python train.py --n_layer=8 --norm="rmsnorm" --init_std_qkv=0.0421
Each number is 500 + 25 x the weight over the matrix's rms, rounded and kept within 0 to 999. Layers, rows and columns count from 0. Numbers have three digits each.

# layer 3 MLP down (transposed), 704x256, rms 0.126, rows 108-179, columns 192-255
495515441469526504519553472539497491510470498502523512519548538517500520520482497553466498480511480506538459496516530535484548498505508454511527499459524503528497571510487576435527455464492502
483481544488472527452486474512506508496517539490531484514517466562496487471532470513467532518485471488518501500497504498512477498500468453554494507512485486468457501484522516487490486500537480
533486510492498504505489511510509500511457464529508527454502492509509490514519527526497529467524475499477437516501538514503484485501469508525478547504508508493486513484463539493488458514479540
506514510488469473526532492498492526503480473485497522522474513559555485461497515483480488517508506551513502544464495521485495496465472493475512503471504516503475504488489482507519437463559521
518490461525497526511455480495551494472495540496445446516482499474483465516459498511515516513508488476487511499473518550470466516514452487515481508468478500474500509494505517548518470562533497
531505500539521509546514477525457515477481443538530541490521506486490508500485522450493505461531515516500508505507465515515486523437488516508472493515506491516532514460480511512502494477531469
476494503491465482519499484456492512480516484476497478491516538476500456457518503421505527497471531491471514490467524461543469499449507482566492504501477525507479475508506508484544473512486463
507460520478476509503538527496485496499509462494496480495467517520477517474520514557506506514469422475497477456507529507498518484481515501494540472531462439457518491509561514508509516497519530
476517492519538512527509495492501480468497498506515462526508534479474496566442470515505517515478541494504516496485475510496535530506491501505512478481478488473472489524473516548460524493491496
542486493468472481502491506528517473512525515508486489504484515488476497492494492494464489488535507508518499506507497516514513477444503513464476507450561535526524503515526476552480502485527498
505495495502491457487521542508492474472496514504491494523505548476458512505481485512526467475543476497503537534504486510508481479492484498532499514543520480473449521520490492514540497490503515
479526501486491492515528465548481499521530504496471489530529512518515508532521485469542514508506516447456514521481485446511507490477500456488478510502501500474506543526486475505472485499488520
497477460509468453494502485508488519540508450493472523497482501502503507484502496525517499501495479507483525502469482503524518508510535483525504507480528480485493509506499475473499461523495469
497480504500486471530492455499487464486486472521499462473456537479516476502481491510515477514505573538509515520502512474516507526486536448505489490430451509474525488536482486512489497540518535
498496502468486473500482537492496479494486526465490512503533502508464517526513494514492496524474498535540550518517501445489507522517508532519494470528507489463457514518529541504508511510563508
526488531490465505442537489520530465523498507531504501542522497493520497548529516469481518469527489450484455487503516523506508467481526482469514495493486461542475503548481484512511500503498533
575550505509519518540455492465470489489491509509477469525503476529502472505473489570465465535497512504486510461513524515529469491519484517481459576511500494488521491535498468468483497524558471
500522518513531499524495509500522515496479521518460507510490511500512511535494539509504476447500509493515516475462497461509486457504521495484486450532507489527536448513497524448484530545469493
543490489483523477517562525486515493524465434486470490508454517496486518507448503437496503509515475525461504512482492490477487497518487517478502527494526485511550577537495476476522467494495527
543500482469492497506484519483492564451511509486517480494492501533476482491455502448509467532522454496503519546508474493501486500482483503528488474497523497510494504462531505470507488521496494
512412493509462543472520436521477543512480517496505495492484492492498517525510508476518503504525528477510462531483440453475500552546468507496480518503498526495498534485505495477467522479495505
510477535489456466534472513467524521456469496411515496481502460507514520483469550493491494467498465511473517555511485498489529502509500498505543498472494465533543491481454451489512470465502519
426468520502522521516517461524520527493509490504525555493509493462450523489492512541471506485506536489477457483489521511513496544524476440487504495503499492513486510517506498489500527464499471
470487511568493503488497520491506453496441488491460493521480485511487486474502476493511486481468515483507517523542500479477501455525496538431518483495503492529475458484498520485517492471534508
505465481528544497505524437533554488498504467451508478463534506489500487501514464510464492491492525514504485515511500516500476502509544507498528485485504468495454533504539486506525515496499491
482504464528523482480481509505517496464469466510487469483511501475515500467532476496484486487474494512541495486522529501539516498503509503502504497515506509467551510528474543466489516507426447
470528488532526486495517519463474480499515495542504499505541445485480536473512524483486505541546525504493498507529453451519502490491482480473529506504516475510478469458507513499488476478536518
493504508524532493472472503499515507483496535483524489476502487460510497491530480470487521555508432533502500565517538517556493492460504453520501444474478466553514484466521515481458512511472497
537491486522514498518524495505509494476493462478527524484528468482489499486472488503454532468500496535494507530555550507531505516510501490494491501483552447489490566509478446524522465535490517
481525508534512473509502485521530475468537472520519532486507454553482493512502510499473498494511501515484461525501489495450497488488529528505504490521506527527454507481502432455512483488499504
522503520483478465476526519484505500500475545520513509477524495434540501476507498505544534516529501550519521508461492464540526501482505515528516486493502492502460473501539496485506491515505520
499527510457478495524507486525535499491498520457490509476525502508503528472504514480521513484483498488451490507483449489516514484507507515526514474495489506510499461506504479473467508521485519
527488502474517489502523479490498514501494480469533488515517503491487527503484529525514538503537471512485482506491485484504515538478543495512526501519501482489434544508502520482517491479499489
506468462511489516470493526490491515507499499541519513494495556467552466532476529471578483503507459469531476522479543537512550477508488524521500494495534526468529521524558472558496517532522497
477499519526490496508492508459509497500506511532481499494517512535482534525498535509497498486517506526497497477465515552474493499501554507532475479449511448512503516519522513489505519489506518
497521505486464509501473522468542442503521518530492453506547507541506477516528452483524456497481466483513474502527510513503504453535506529506533498475512500525453515470480498507536502474521483
485504519524531512537494560491480485465522496483505516492472561461476458487529493500510528527477538478456503531492452501489486492533494487519482466501538457512486513493492520496478479530510520
503505445482535498537485476496529530479529550502474490514507530459445498493426481505540441462513522498477483527507506511485496500522507484484513497549495544503484540512524504511506491491487503
461478482454521508480484493475500526481500506510522514464500500528480506544484522507481470527526518508545521481532487512533508455510495531445512501494547510499520509541515529522482489535469511
526537460503515514490546468527505536486500496564491535524497484519546541516516472429558526537498483516489512483490531505525515493509514473550479456500518527484480522487470511483480503527517517
497505498497493496499505491474539540483504486478485475515504449482516505517508480459486500450501512525502540559537477520494466448505528492486481468501529457431506502482478463500524498477508495
503486512521536521528492448525467455472487515537518514466488473504503517496494561472480483519481509472478493486520482491521536509479544459523494529476453545487495493480515490504506490508481502
494536504512506511471523511448485484540483496525525517470549474462539528468443471486543490518500500495476488501465508480514497518496475513447473483537483521497513467480529509481490474484475511
470538511537496487493529560483549505523520489539492497535498463539506507473462481472526484455517494535514516505487519480488539494538551523486444501495490502507510484507484494506505524456462438
488500502503476500497481527522499540515423519539506515532473484468445506492465444468484486515491519507529424453484487472467513491542493533476460492520522441432485511540514537498523521540517477
507471513516465476508500502544517502490516527495488513499496531489490467523513522569496533469482455555469495461495519510523529447485541512521510505480499481520444469503450519521516492529472554
460500534507547423516463489475469453428467492542453528514454465473484500518502500481497534446490545465482468523493496464456461456499534494479492500518466489506497509505485513496479520524473504
470505491465493520520479514491498488509507505464532520499505478486455497516511553527528467522529467507498499520492515486490538535533502523483494490498518507558499515479471482491530518513499526
559547526485492492497483482515553508477503475515522511484508493475512454513502466474510520505515522464485449518452498531542525508505497508556473469546525550551507505550487490508534539544536491
507484508479493470525519508484507506498517514476524481467491491549494526555545500504505469467504508503485495511482499485479529489513503438496516481484531457466513484499521510523514501507484501
491531484519495485464540490477486486553525497455513478464515499491465497482492527498521477547454497451523497529507507498464512515512484511483524522481449514456473556498497477471513487534511506
537475500472460499483481510510494511504483468504493525528474541485481517439483478479544500507486519480484528498498505505494507535490528516473500481490524535472503516522503494523523554535517500
466519496492489488495483496498537509563495486537513511477522560568511474483521508521512514538494564469490520497476471529493504495468481447520495501464540534509504453514510517495492528543478558
500500524474489501480475503505506510498485469522515522506519523458544535500533482465478467540464491465499496514475526520555508489507506507465461434515533485517515471491546528490485501503495469
479492515486490495449481534508475471487511545522477481516487522499520478533504484488507534505440514455506481507473498521494494524497517517487488507468484472524501510508486511558531501484481522
445450500514498489528483505505506495512477510522485485491497485443495494491512545554456478435477474532517515499491464485439485527498481502481506533479505502452482499485464453483538523522487481
510533490508507519536515508513470521493517521487471485514460464488508476482504519522487504501515553520497453536469505473516527485482506477482469467491510485531541516569507499454482528510499493
496544447512507511501525481510503484529515504486497509478487496471456527494499511472446503541525523480550456545519509535535505496480522520529476502440475517489457502494485539505551454495523544
496518512500523468485531527450501513503485498509479513490506507539485516529504481557518483466502473475496496495464525494512509532440481470527538516487494470483494489448508519508541482469500505
537511478499559509447493456532459541489511482488513505499523509540523498522485530471521502523501494502476523480524523507496513564481466506540483513488490495510519518463492523524500509490542521
512518481522479468461462540472495483544498495480508490491502515489532497491492514464472510495508520547472518498457520519512470500507454562497500539495490518478484499507522489500547521509482503
480472460514545500514489487528481485480533490559516515511489495476510482486471551505502494487467496503519526519511510521505503490510502479528484500487542517521493520470498479517504503478481519
468477478514490454486496526516514529506502478496540501459459504486474475529512562540519516477505498487497534474528494489503510450484513484541523527500484461509525499553495491540467487516525503
549465554514488480508534494484532489472482485498462511477517511524539501485481534512537481484505500500485507480530506497479442565507517472458527501515532544530510505452486489480505486504495488
534471495571493535508491520554533491481476518493489510445489502486499538466535512494490514505490477515472525514506488513506444492531506486445509494494490554500589501481506476470552499528463488
573488528466500477535503544517545491479500496517477448537497498518503481512481484479548472471535522463472531486501493538502441507506526530502493484536495504472488522456507499533477452521468511
481544479496516503475491501502453494504553507481494531485508519484479504468529501525502514508513498509481486473514524486507508461518464514451494515496443527488494464539466514488516474488523507
450519496465529516484458487530547484488494517455515533546475524515534480508485466467443513522510538505521555465510467521521467519524463537543543473506505455547501458502439489469483503483523528
464511515468490492499555498495476495469493457492480523518473495502501476499490497500472539496489498491517499488488546492451532506438491470507484497431525484523507465506505507513524498499550504
466488485525473502513488504495519488488518484523507485499529466478494496519479473447461478473459460511464504500472511520544487536527493458488478468482475541490499487491510463513536555453492548
543504508499535472518515471493522494540524484480536528493499505481502479477477508506523533470490530488502513501475472467498565523497452533498466483500488479489482523500540494533476445517528488
512466542490494476505531488483494532498497478502492527537479516522495462478489465456452515520504516462479462476516516509459461509493524474470455490484508525481452473553526498536516512473489537
# layer 3 MLP gate, 704x256, rms 0.139, rows 109-179, columns 192-255
516476489499508523539517537572506482486532534530506492482481517484487517491527536498507512500474484492505502477515516467505499479516483502512510477461495502511492477523474480475472513456504485
495500475487522486530541533488493470501514472437455449503498490502499465519530475507468488494522479527510543492464522531508493522499523444522509525533474508466519501489501518499500511521527468
554485521494471480478491496482502467496478486495492485492519533498497474471455500523481496478486477510506468487460534457505479515505518498496471519504523478497502517500506507541450494491460498
483475456499488504507494511516470494540500501498495483481475506505523507495525488482471501475507477474480503465481500486504519500493511506513503485458541506550455510475494514502462459503484516
501495469513459514511485497485490491511530458501532485503513458502515488515495483485512452489488503499460527484496530507486493492523507512498530490488544479512462481517536479525515491531503494
512487489506485509523537523470502489508479468494489498506496516478504466486505547470456501501530505529486506530518496504547459520500548491534463488527480480471501483513497516517472494518488523
514515504499478545545513499513495531520531502437509479534493467564466502463490507460499468523469510513461468512530477493499434475529530502485526483496531533473493488501490481484484492483509558
475467487508536532493503485501529484518503463540512482466494537511503495516540490470496479466470510548481490542483553470519487504512503527491502505524506502453505491470478506519481495510499481
506535469532483504482477491529473541500526512496495468505502509561487504503452523500512550491540459478510515504444495497470520503517534478506534471499466522506508531459526504521542488532473463
508539482509533497470504526528516497498472524484540459484523514555478475492509495520511485481500507440497492518485515506476504501545484494467497499483520517520484528512497527477501508505528507
532522490481451495423475516497542539518489461486569533500533556516473500483524509478467508498486463480467465485475505556534461508528494487530509445522473446549503509510480480501481477503539477
489509446498503491449498530507517495434514528494509530486495534508501510518515508487487500538483508469524522512513494487533497518521486550497467508507493501526506520490482494522470495486524546
522491489465500509491489472494477486527503500476492473498456503516485529502493506561496521504483491477494519483508433478509484564503517480504526479523493502495481488483533529534520501498501508
497513546501505509508502491476500503500500460516529483522521549577524493504491520470526496542504503470546470533515527497470492483544516509475513488503458503510517504510497501523518514466520476
521508523474500498478472526527506508484442532505480493479514529509516468516489478505556497457514480514506535454470478524520501492517526532456489506494519484502501499481469473478512497504483517
471482508502507534546512491496460489467513488532466455503518480522505509479507479516509483467504507461537487513479465421501468503520533517487502475527535497508520476474508458500472500507485516
469541524526519484487431450516505534490512524528527454474429544518486509438504468532502452485476471513463471503514501561498493509549480486523507491496488480517502563499485506462543493505490443
520466526496459499493486506494465481500516472520518468495529510489452490490448499534490489475480496489499524501512509504527503503489520574556540490518485491508477461502454502463490473483515520
443516536480510487486485511487509515513506498481509474491477503514501460454525489483508505525498510477498465505462506499526438480470509510530508494518532518497506511482424505490496495536485501
492524512507500520525488465520560496480507511510523512460507467512531416474528545472507507520521524532522517495566509508509501490540478480461498494508457544536434497529474491475533531480479428
520451526490547504540498468526516542501481472495515443484472512544473507528506501482524496510491477492502506541508522494503511487493482479518495492472486470463506522446525512498494464491491534
447530487504451505521507521462559446536507544519527495537476531520490558475470482540538469486487516515482484506528468484521536488514527466530515457482491434471467519479518503548520507541480513
492501501506512501487481515444532475536474501486505494459508486517543485475466514487500530479529471495532497556512486485531515468531472472496468513485499497484474521487522499508501509485516507
490531501509519498483487540519516522535497532485510484526523454494478478492516436473460481487491517474488465485518493431514518481541466483487479514496449484493489490530483515521510507490518478
512500503536498498472504518547507516499510507483470474485521525530491491495533526497470524530452518459453495536554529477502499490526479513491505477514526504497532472495478469450558541494468494
518516524493490512466506543516525498475498493500520498469534486496514488515518510436502515478521476473540503517540513505509482443512501476559481522502499505479539524508527458529501467438508506
485510538531459478537498473479531404489573530473529498480513507517493501501494520486509489491573510464550530513516506489524477468501494504537509516522494542514487505540534519509506482482508501
498534486495492491503479479470526512494552480485507397445463479501491474515506480482509533453489490516457483504476507532512522483484512509539488569483477484484526490524498490546501459507517500
496471494485479529501494499435507500502511532509532472476502555486494478498491473533477505472514502520452469474512515530515482472517501511531472491474480489490472529452514462509501512516509495
568491517480459473500580512517487478515446503447472543511491500544519464478497536492473498476478500512493531500460509530483483474463490475505514506516474448553518497476489528502461483552525479
480515493526515522474503496449441467517517494498496501492471480500479527458528569476497487484500478489476446514519443452508490475510487516458502583470524538521475511479465515495534482495501494
496454517530479481498508478507497490498523508516488490481493564496448492485471496497465552473542519456503503504532515512505483510512491535500564469512529492528475491490474529528478509493467515
504504546497504545519515509452528523496507548544525480470446486502519487478504513516443499502501496491492516490522549500493502495518485503548498484500511507481531510505512512509523467482478485
524504526502522494516471457495487497474514491490528503480518490479468507438537518500540529482521471539542472453488476502506498499507488482545519520515460491499513505490480497499490533484522490
459491486515513507481479515493479478490492549503510498468473522486543485477507491483466523503530507500505510481504543514488524519509493490536502532494464532481534497492511507492482506490520496
474479493510498553489479437513512502499504489551515473513502519500486539480492554491512464478529492497525535485508482512522527531506469509502495547493494518500497499496526494503524502508477508
501485477484476516501501504478527482495475525550515544494498467477499517510497561509517524465459504487479505518515526477495461498480546509502485513489456478477478525545441484509489498502481521
490521484509468521464478526494527529489478495491451510525498539531448461473507502527521498501474506480514474544540460524497485499523497520498515473510533494536536499490486483515496529495452513
489544504514490502457476531501524483531499444514502490448488515486532488512451508450523474500514493499453486509481519490482459527480530517520497500535518481489486532501501511510499546499502474
472477483502506520460446495568436516511498487475520446513514481491528502484487508497507467553474498510460485470502500472517486501503529499498508493454526498466516531489536495509515521491502520
469502491519493513517480480475501514520539529504501485467482533531493514496488489506519491511543511472601497517468509446473502519526539508473489515527504523497469460535495497477440458490471500
486510509461474457533460509440471525464458492486517525550524481476463539508490563432530471507495499528512525518517514507510522478505516521494533526489483539509480531540458519500458495526511469
506466467520535470499479493483522480503469505488532492477514440499499483506523528477498481459491462497503498484484507469447502510467495532503512481492519495494452528518508505479494501528497489
457523482488552527496483491506476517414484498487499512473502527493532495513497535498501475502468446494484494495518517503545512532518547509472487449488487491483476499516508461509478506489477504
460457505491497430556504469486501545505493466514503454494526515521538537526520458545505478504499502491535483495481475478495519537529468450467484503500480505566496466502447491494497495501491520
566524527527450521492542492505481502490480503467497513494502489502522467462525508568472531514496550528478467509506494472521534578537500495481510544490512466492449511474517487473470446523505554
502508508520523519494472487520487487505495507503502465497480480564504497470508507524475544477531491453530536495527480510491499534519476540515561524457475529495492515507472526518465463518449513
452492505485508498492487490461505510464479522507550487516518513486558514529493489461472536516517534518465536493499534477515504482486526534472471515532513454501493508499452554465502476509441494
492515498469508560497513537511514436494481432509481528487487481480555490472503522503477542490495509499469520509482511498505515501525512525515490523517521514481436510459559451463518482530528468
529503541455489514476477477495523523507525499483474513523538498487478499534519508531534490515472511482528488502508511445507490468523508541476529489487542505514466529524553520495509518502493487
486481478451484512501493568538478507536494475469454524482483511488506546503482514463463542484503522488510472494490528595509516477489512485525512511476503512467528501523505490459483518532480462
499524522478481495490450480518509508501538469478484517532501509501527481486488501506498483499491491484464525437508501515526458495468549508515502493488527476500525485533471519521488479486510498
529481470483472491500526481560460476505517470520519546513488500492525516526498519523511524489441500471466471549512473448503499509499490463430499493524525523518542506531516501494494516496515506
504495496501461509504483498482501485489498496524502480495496480494490470461486489498502515499543494511533482538472509499523484491522528521531480511523526516518511491527508455477479504476498497
567542470465521502506495520501529448506488484530428483507482516455514521481479558544471501517454504501486491501515519523507520512512499476477479497491426536453492490500507479511497502515514508
466534477486491486528471483477464529483488501507494519547496567532514513463480546507506488518507513518484515508491519534501471528501492490517502491509475499514522471485506491534472501509457478
535484497533486498530500527497490466503471492479538445463475485522497510530498466559458487509504534504448497495495475472501510481501535501475437501536538515466506509495511481570505469499496509
518543524499510514504490519540473508491510470536523531485521516479464492509501477472507534522521487468493538543499466503442533507521494522491491539490464465466486465507525501437503515485514496
495517491516488476536559495553485480453538512493504571511471568493518487537508556498472495483486471519452482510464457564457469511519522477513550436448536483514499505499492499492512467494487487
493515468527493504513520485496473485474478471483471495566576575467491513537493488492515493513526506459495527517573485493533495489511442445514509474509484488474470509526467550485578499528518524
460510493505481495477478514506492484495448496478515481522512541525526492519469497509475514501543519475530527494496521497508482536480455499516493481557510467477534494511516539509499492494495480
536523487499495529529517495510476477497516485498492475497504518478476512462469470499543509513532478519459509477527474479509490498515486540528498478502537433502501495538536484555511508486505515
467450488450526532489522535428534509487503517498519491483521499494499470528488521506528502510497500466499508482477481518518525476505512509490480511459485490511572469466477521522504453494454457
524460475504526487509454474539517509483484484485496513476467497465467461514498483512521552486517463495471476502542521486523433517515512505534510518489499517506508506510509504518527520518500469
487523526505545525523516468498497500535566543466455536466524496491595493530500511497478472533510454493506513501523539482461545509515542510523501525534458526474494516520492457494531524444477539
576480521488511537525513475552490461529525529489488493473488532501519526495503530541510522520456481495482485524488500486474564552522512499488520513470488519443510508487488499491549495507538503
493495503501492497516488528534484493462512505509491519542500536579509497492518501509488491486525509555532539502524482494500538457501514505471486474556460511483510515521493504539513539515505492
512523504486453481488470472494459540521491486517496492518526545543504497518516518452497497537481501499516509487523494507525505510503513463544464504507490484486505500525450507487520515513530461
508520490494479482559477527543542479531447487528477550484567510508470476531498501567516493522494524548542471473474479510502509501467488525481474521534498477480453541453489477463521472462480512
472503541504480524449538442497446449501542495517477463522493470525549506531496490530512540495512481494519477500502512503480486533488505463473499485531479482537499483505460469546522515487551485
493552505512478521494488530541510491528485519485507505485541502477479475473526495568515508521560491519502506476501467488528551480469534532526521506498500501483533526512536515482495527480497508
# layer 3 MLP up, 704x256, rms 0.141, rows 109-179, columns 192-255
500489510484485547500544494512476516539515532501512488471506481452465459520494501459522485496511465573509519512440526484486462526461522496477482540539462515495502553499465478503503489486543495
487494539505486549515528470492547523509532519519503465516528472480510471476485452516491454474536514476507491462458482462500471509470492490454486530510480513529480510495500545535543487505527456
510485483470511474459496476476492492474459489460514460508526464539468473509469518547485468489469441530481467457473541521471501510489471470529466509519520528551517480486523478519469486468467496
493497511491496492502509563452515496481519483494493507502514527500512513490482527520504500484465532494494483519527501552471488518486473493492499501497494471491522498525487467466504507481526517
530538472477511437508502512484465489479484511526480536471536517516538497530514480472534524497506500471506533482532522532491488527497479479528466515524462466478514490487485516505480531476507522
496504480512514520548446472491520509496459510505505509487486531492503458462475523487520498550500519481480514517528528460525512475493504460539501501516483467464481508504498512573497497451483545
440460502505502506487496487504494535492499489478482474508464432493508521484512482545471510503500511513475496462459489491496540467455537540482469529498494477509493522515488502502424493522527458
482493512496483493513503472520497494481500518474501523560487484497497491475471520514481546512512513460500489433503468509451497497500522455519498517512500511531496522480523510473493516483505493
506517475500452450512497516511540462510489487539488538465471474477496496524451508496534503480548530496520513526527527497509494492519523498494465512486493535517516493486512520496462490475518496
491453528493492529503487501470492512477465478511490516524495517466538506518525521444508501511515514521525538483529497503478522532465507490520517503495476504506547487484483472507486487504464448
523534483518456460481432501527522538551435497486498493436504505493467489498492505523477483496527497510493465539467523529517462507531512542484521493503485508518533476510460477514468530506517515
505484508501518506448494512519526518516464530505477533504539545538503533511501497491496496529495506480514495487527499516510486509496481539519495504531468494520528512516502443485476465504520490
509494516487492471492523486505510536518508512471489521500508499492494491452451452555487567517534505504539493450457474482480476533531500541498477504456511538526508455548482488519483492512534529
455487469525515518497522539517488495455527509489506504457500450478498521508532479469494490474503523550507510480494503498489496513483481493515482498523504464491489503494497500484464497492460511
466515509535456508542503510477517491527531494510506532539483510504498538486446525525436520491450487468489528472500553498472523498547517486536516481492503490531458522500485518554494476501491500
506490490482487487516483512488472512519485500543486496519470467509489525474540520523500560515500519475489477471498500459524491518505503510508479534491525508507505511507467469464504457489529507
464443537467475460481453481510482471473496495525503514480442491545528465481447513505511485516474492532513595489488474510488464487501492502490545455483474486558508519440445550516508496523510453
498495495445454486543507530447471442509501519475511483495493490485492515472505492491502493448495465509521515494497502502498524517500514525543493498411541494513513511497486464484487495505555488
447471494495461485510496509495501503541504506508536482516491493510540481518475479543527521511548488567500507526512462480520525481544505483482510473501490471499531502465524501523512475515545501
531475521506488461504523564458498500484506502529479552494507507494456470510551484508495499490532500485486514504494506524484544515488489474517508459531500482461504480554514493529480483501504484
514493532523504509515488458526498516509467515496527511543487511521504492503524512488492509489508536497507498518453529500531552520504512483522524461494501502468516525514463476475546496471508525
507516489509489522525496490479475453500520513522482514489513489480503466507548535552496522524492538489521499448527526508472507505489498518483503478526505423492470514545542494521556505476520457
484469475528533500477535487511502497561494519520483535515529530500519548526464524535505468543514507474495533515482457460504516490510453509477456511507515493490544474495503526455506461514490513
509483510511534537519501488485535469520501444538475501552509527508526490495506480467507492537448514478500476496521524499550474492490518540550518474514473499461511505475499459521500511491459526
494500486509527482514511494504501500502545489492489544470503491493516501507544451496500486478506518503527445523475469539506501524483512541504541518476475482474525499500508472522468480474476496
479527537503473519493489545495486492506487503492521506443500506502506466492470478490501510484499514525510494540528505497480503514502493458523476524522508510490467429511466514512489473487485492
515490511561485460546515533544481482463534516499479491520521525516482489478483491473512496510573460492478490517496501519535458514506542547460505508555452521485493498497539492491518509525522452
474521496531497545483482505496508515486528499448488502504486446486516478551486449515481536472500511518514516515508542494509495516476480491481540521518472503479527492480446485552517502521468485
532495498529536530508456514491495466549508516465480505516523531511513524478511507493495511479475528482483471497519500503465479501464523477501478454481439526492483477476524461497487495519459524
509486469423523469505519517561533504465489488464504472444532494505460524449522508467480456509522523536469523471518520481520486467506464525494500458550497506535509506468492508529537438539480505
503533528494486552497525469451512474492488496510516528497517507515477501478477549494518502482501484463473482487488484508524512463500515493525513526479527547537526554488483490465485521482502489
485558499474514499480480514478532476483488482490474495517525509478482513482509497494530450513498453479503494482561478531496482494497505489477509452493507497510457529493483522524493529511507514
521493505514488496477493528491501481546515476512511488496438528492500542446506500498457498499534525504508487519518489528512506498444467488529454496486482512535476542523517491527521508523520476
453480503497492474526548527491508513525493502494473497485515504525513508573491483490486508499524528446489505530517483491483527513532532482490501520471508494473513517502479507505489509501512528
467479441557527503483516514489509433484497502518508505487490489512470499484519522466541544520490518472489512487486526485523477540509445493510518472483467493524503504526445505510431485518492516
499533545477524488521516532539514474484478499442519503522511528512526475556507477480515535510495461476508453518511447494488484498523493464514471470506505537478527488477512502504462511534522518
508503493519517499468512469499499529466503522520459515474513504484513509456454477504553511529498484511485474488481479482510500472468488557476515486502483531512503533533498492519513508481472491
537470478441525522512546523469492497502490468525507518491489487466570457473432506429548484506531474520481510517529539471528511464514522488487522523497492520506502503498491492506518486566507479
509550483535510527543458480473506517490476464490483521457489499533513521525511501452511521535526512539478502501520524508510498502496452484539527516530512499477455544511514494507526489502498480
488465535496527490482452558542543492505490512530512505540493505504494499515495542490470515497506532581541489474520462491535495513580486486447512484518458522508525541508500525525539475527519555
514489532480515486493528491512449502477525493496505501522491492480540473521531504519479516480453484517434478508513490531551477485498471522486495475462493496523486503489524494516547499533552456
528520508492503525526471491471504517522524560525468523495486469506498519591481549507502526485503534519480521545497479452521456457481484483513518534456554505521444441495483501473521453460495512
488490494523467516456520484509480534514516529544515422466494491484561501543478510480552511480501518474500479494521486519502491514491529505532490526513453497482547522495488555509521483469487517
526466532518432454505520497537528493510510478511519482504505504492516491533460537546528530507530506503526460516452491548492517504467510488509496507471469505510511575509509491456521539492499481
491506502504473496503531494522538469526520523534471548480493505513464483465483540446496530526533519528520504497435515558514499531474500536501501485487515493497519513480548514548433477514508473
471471554492515509496490489539499456470517509540467534486544499494516515525526483473520546493492524489516486501524542518414450528551504521507521480441465494493517531531501525488538495511553468
469523485479545524484509488488462525470491491456507517439570424484475456502514483486556504525481461496560505475499543530495467467510461548523511474489469526477508486507453499515433516505531495
464510502520514519499472497501500490439504520525491527513520508503519498494535479499514489498494512499495501533543473479541515479510543511488482514513510503543507516492470513511524503506516478
511506506482498486506494503492510431500503486497494494522519467469493495513522451496509533488534506501455476462486522505455483462520487543504515516563499524538492478492494470506502466521488543
527506510505506497496527461473484513505504534502552513500503528509506469540461492496485501497461512497440499499469443508492507494518508500481508483528451489460479547466519487487490476487497529
521506509468484503504502495473569489548480482516495533469499523535498484480500530521502483542493467519527517498500509495516495508488537513554529448473478511458521508511518537501526515437502493
535448504482466501501484507526496485484525493466499494526478446489514512516518488531503522517496507527510526504509531527516504484477519491486542483501515510533511491531491524500464475514490465
502535458475470494500518478487514471541502453488478501481532492486461479520426530480506508447499502475477515508500497535469516497505495497477512491568483507527464487495544461460482476488477507
499476501460530517485513487461525516475503442481510468491490504538519496525510505475490499505485475517492490424505499493498538473487456518505484455503493489501470510477464512561522491528521514
462523536513465496544554509524511470487506556547518460450505455462479528448509522514465536471514551490510500488483526499489491515538500495522480541501462531472480484517532498477515531533515467
495516481464501475515487497547503520474525507499485496508507511477478515463498504495471482527456478506472552488518524513512529540496521536531516455520508506508481523484523496537521495511473498
468501500520511492470491509516470489512486526471541529526488446501510518531516491514484452429472528545476502499502482476462512532480475509497548565440496519514530508509467491513508506456488513
507511557480519463489489500485499488498483512536477486497520486479478503512484469496541514507506516497509488516508483513492555502519521483510516476523496508508465546474495471443483524521502518
541510514505455518484532497497467508492511541535510488508450500504515501510498490528497471528492514539511495475519510549485482482450499485507526491516489441556509467477495514511491524472490520
509488478506458499482523490527484486466487500528544479455496491554542470455475470426470472454475442526468483536542531502453513511467514522477489509461493460489484489488520444522448509526549515
497466495514484500513503508528515503467520548551474474511532502484487488516538516487501499479475531521556487456495488474505498505485507502476483476481474512514511526458482480529540517490512492
459481510476504465499508506519493505542473478545506524493529493507523514525539476520490504515457507483492480503474509487501532528506528472521480503471521502505521501501505501508498553486487532
538500458505520474493479522501511525498479510492497486521523505533530529475509509483483487537502507541485480509496468487545451512520531522479521472534494482520508473502530469564519512536468491
515492536484477456512490546526497544496501492496514500515517455516487541480533491466477452503479512504522517504457535488513440506462528511499521480461489523485545526485510485431459480515494419
499477481487512531495490512476490484508484473497551513540490502489499521500455456472474476520468532500535500490516532462528479521511507523483509493497523485508529475503523513498480500489495505
482522473509514510469553515483483489486524497457511513513567517462480540501502489508477499527522530500481510528444518506537475560476533510473524489555481527513541506495524530501481535494488443
498461531478490414501485462472454521484496474514522483466513491504491520521479506492516507510475504534515465506510513499537544532526510534499524501513541490483462554541516482495508521480518544
522519491514519538500463536540550524484515515506497498452510492507459533496495503544461487526488485541529471487479464543480462503483486451452497465520502474538499505489513483507493455483527456
502491496521542486499511516491482493517505481477472505530453476507476496473511480541496517502529520508537518466503481521474502527481490454509468467550519560495517568511494470518514510465517508
492553511474509505530492514506478502521549455527497483509525571505493464466479435520490501467521498491505505487467534520501456470492519505464482428489541482510473472498513488494478540551503522
505484503495512524475520460537517541535508451450537505526512488517530524453507471525510485524559499516473499503506432476486510499499506452552475496521486512444547507513495556506564508434523500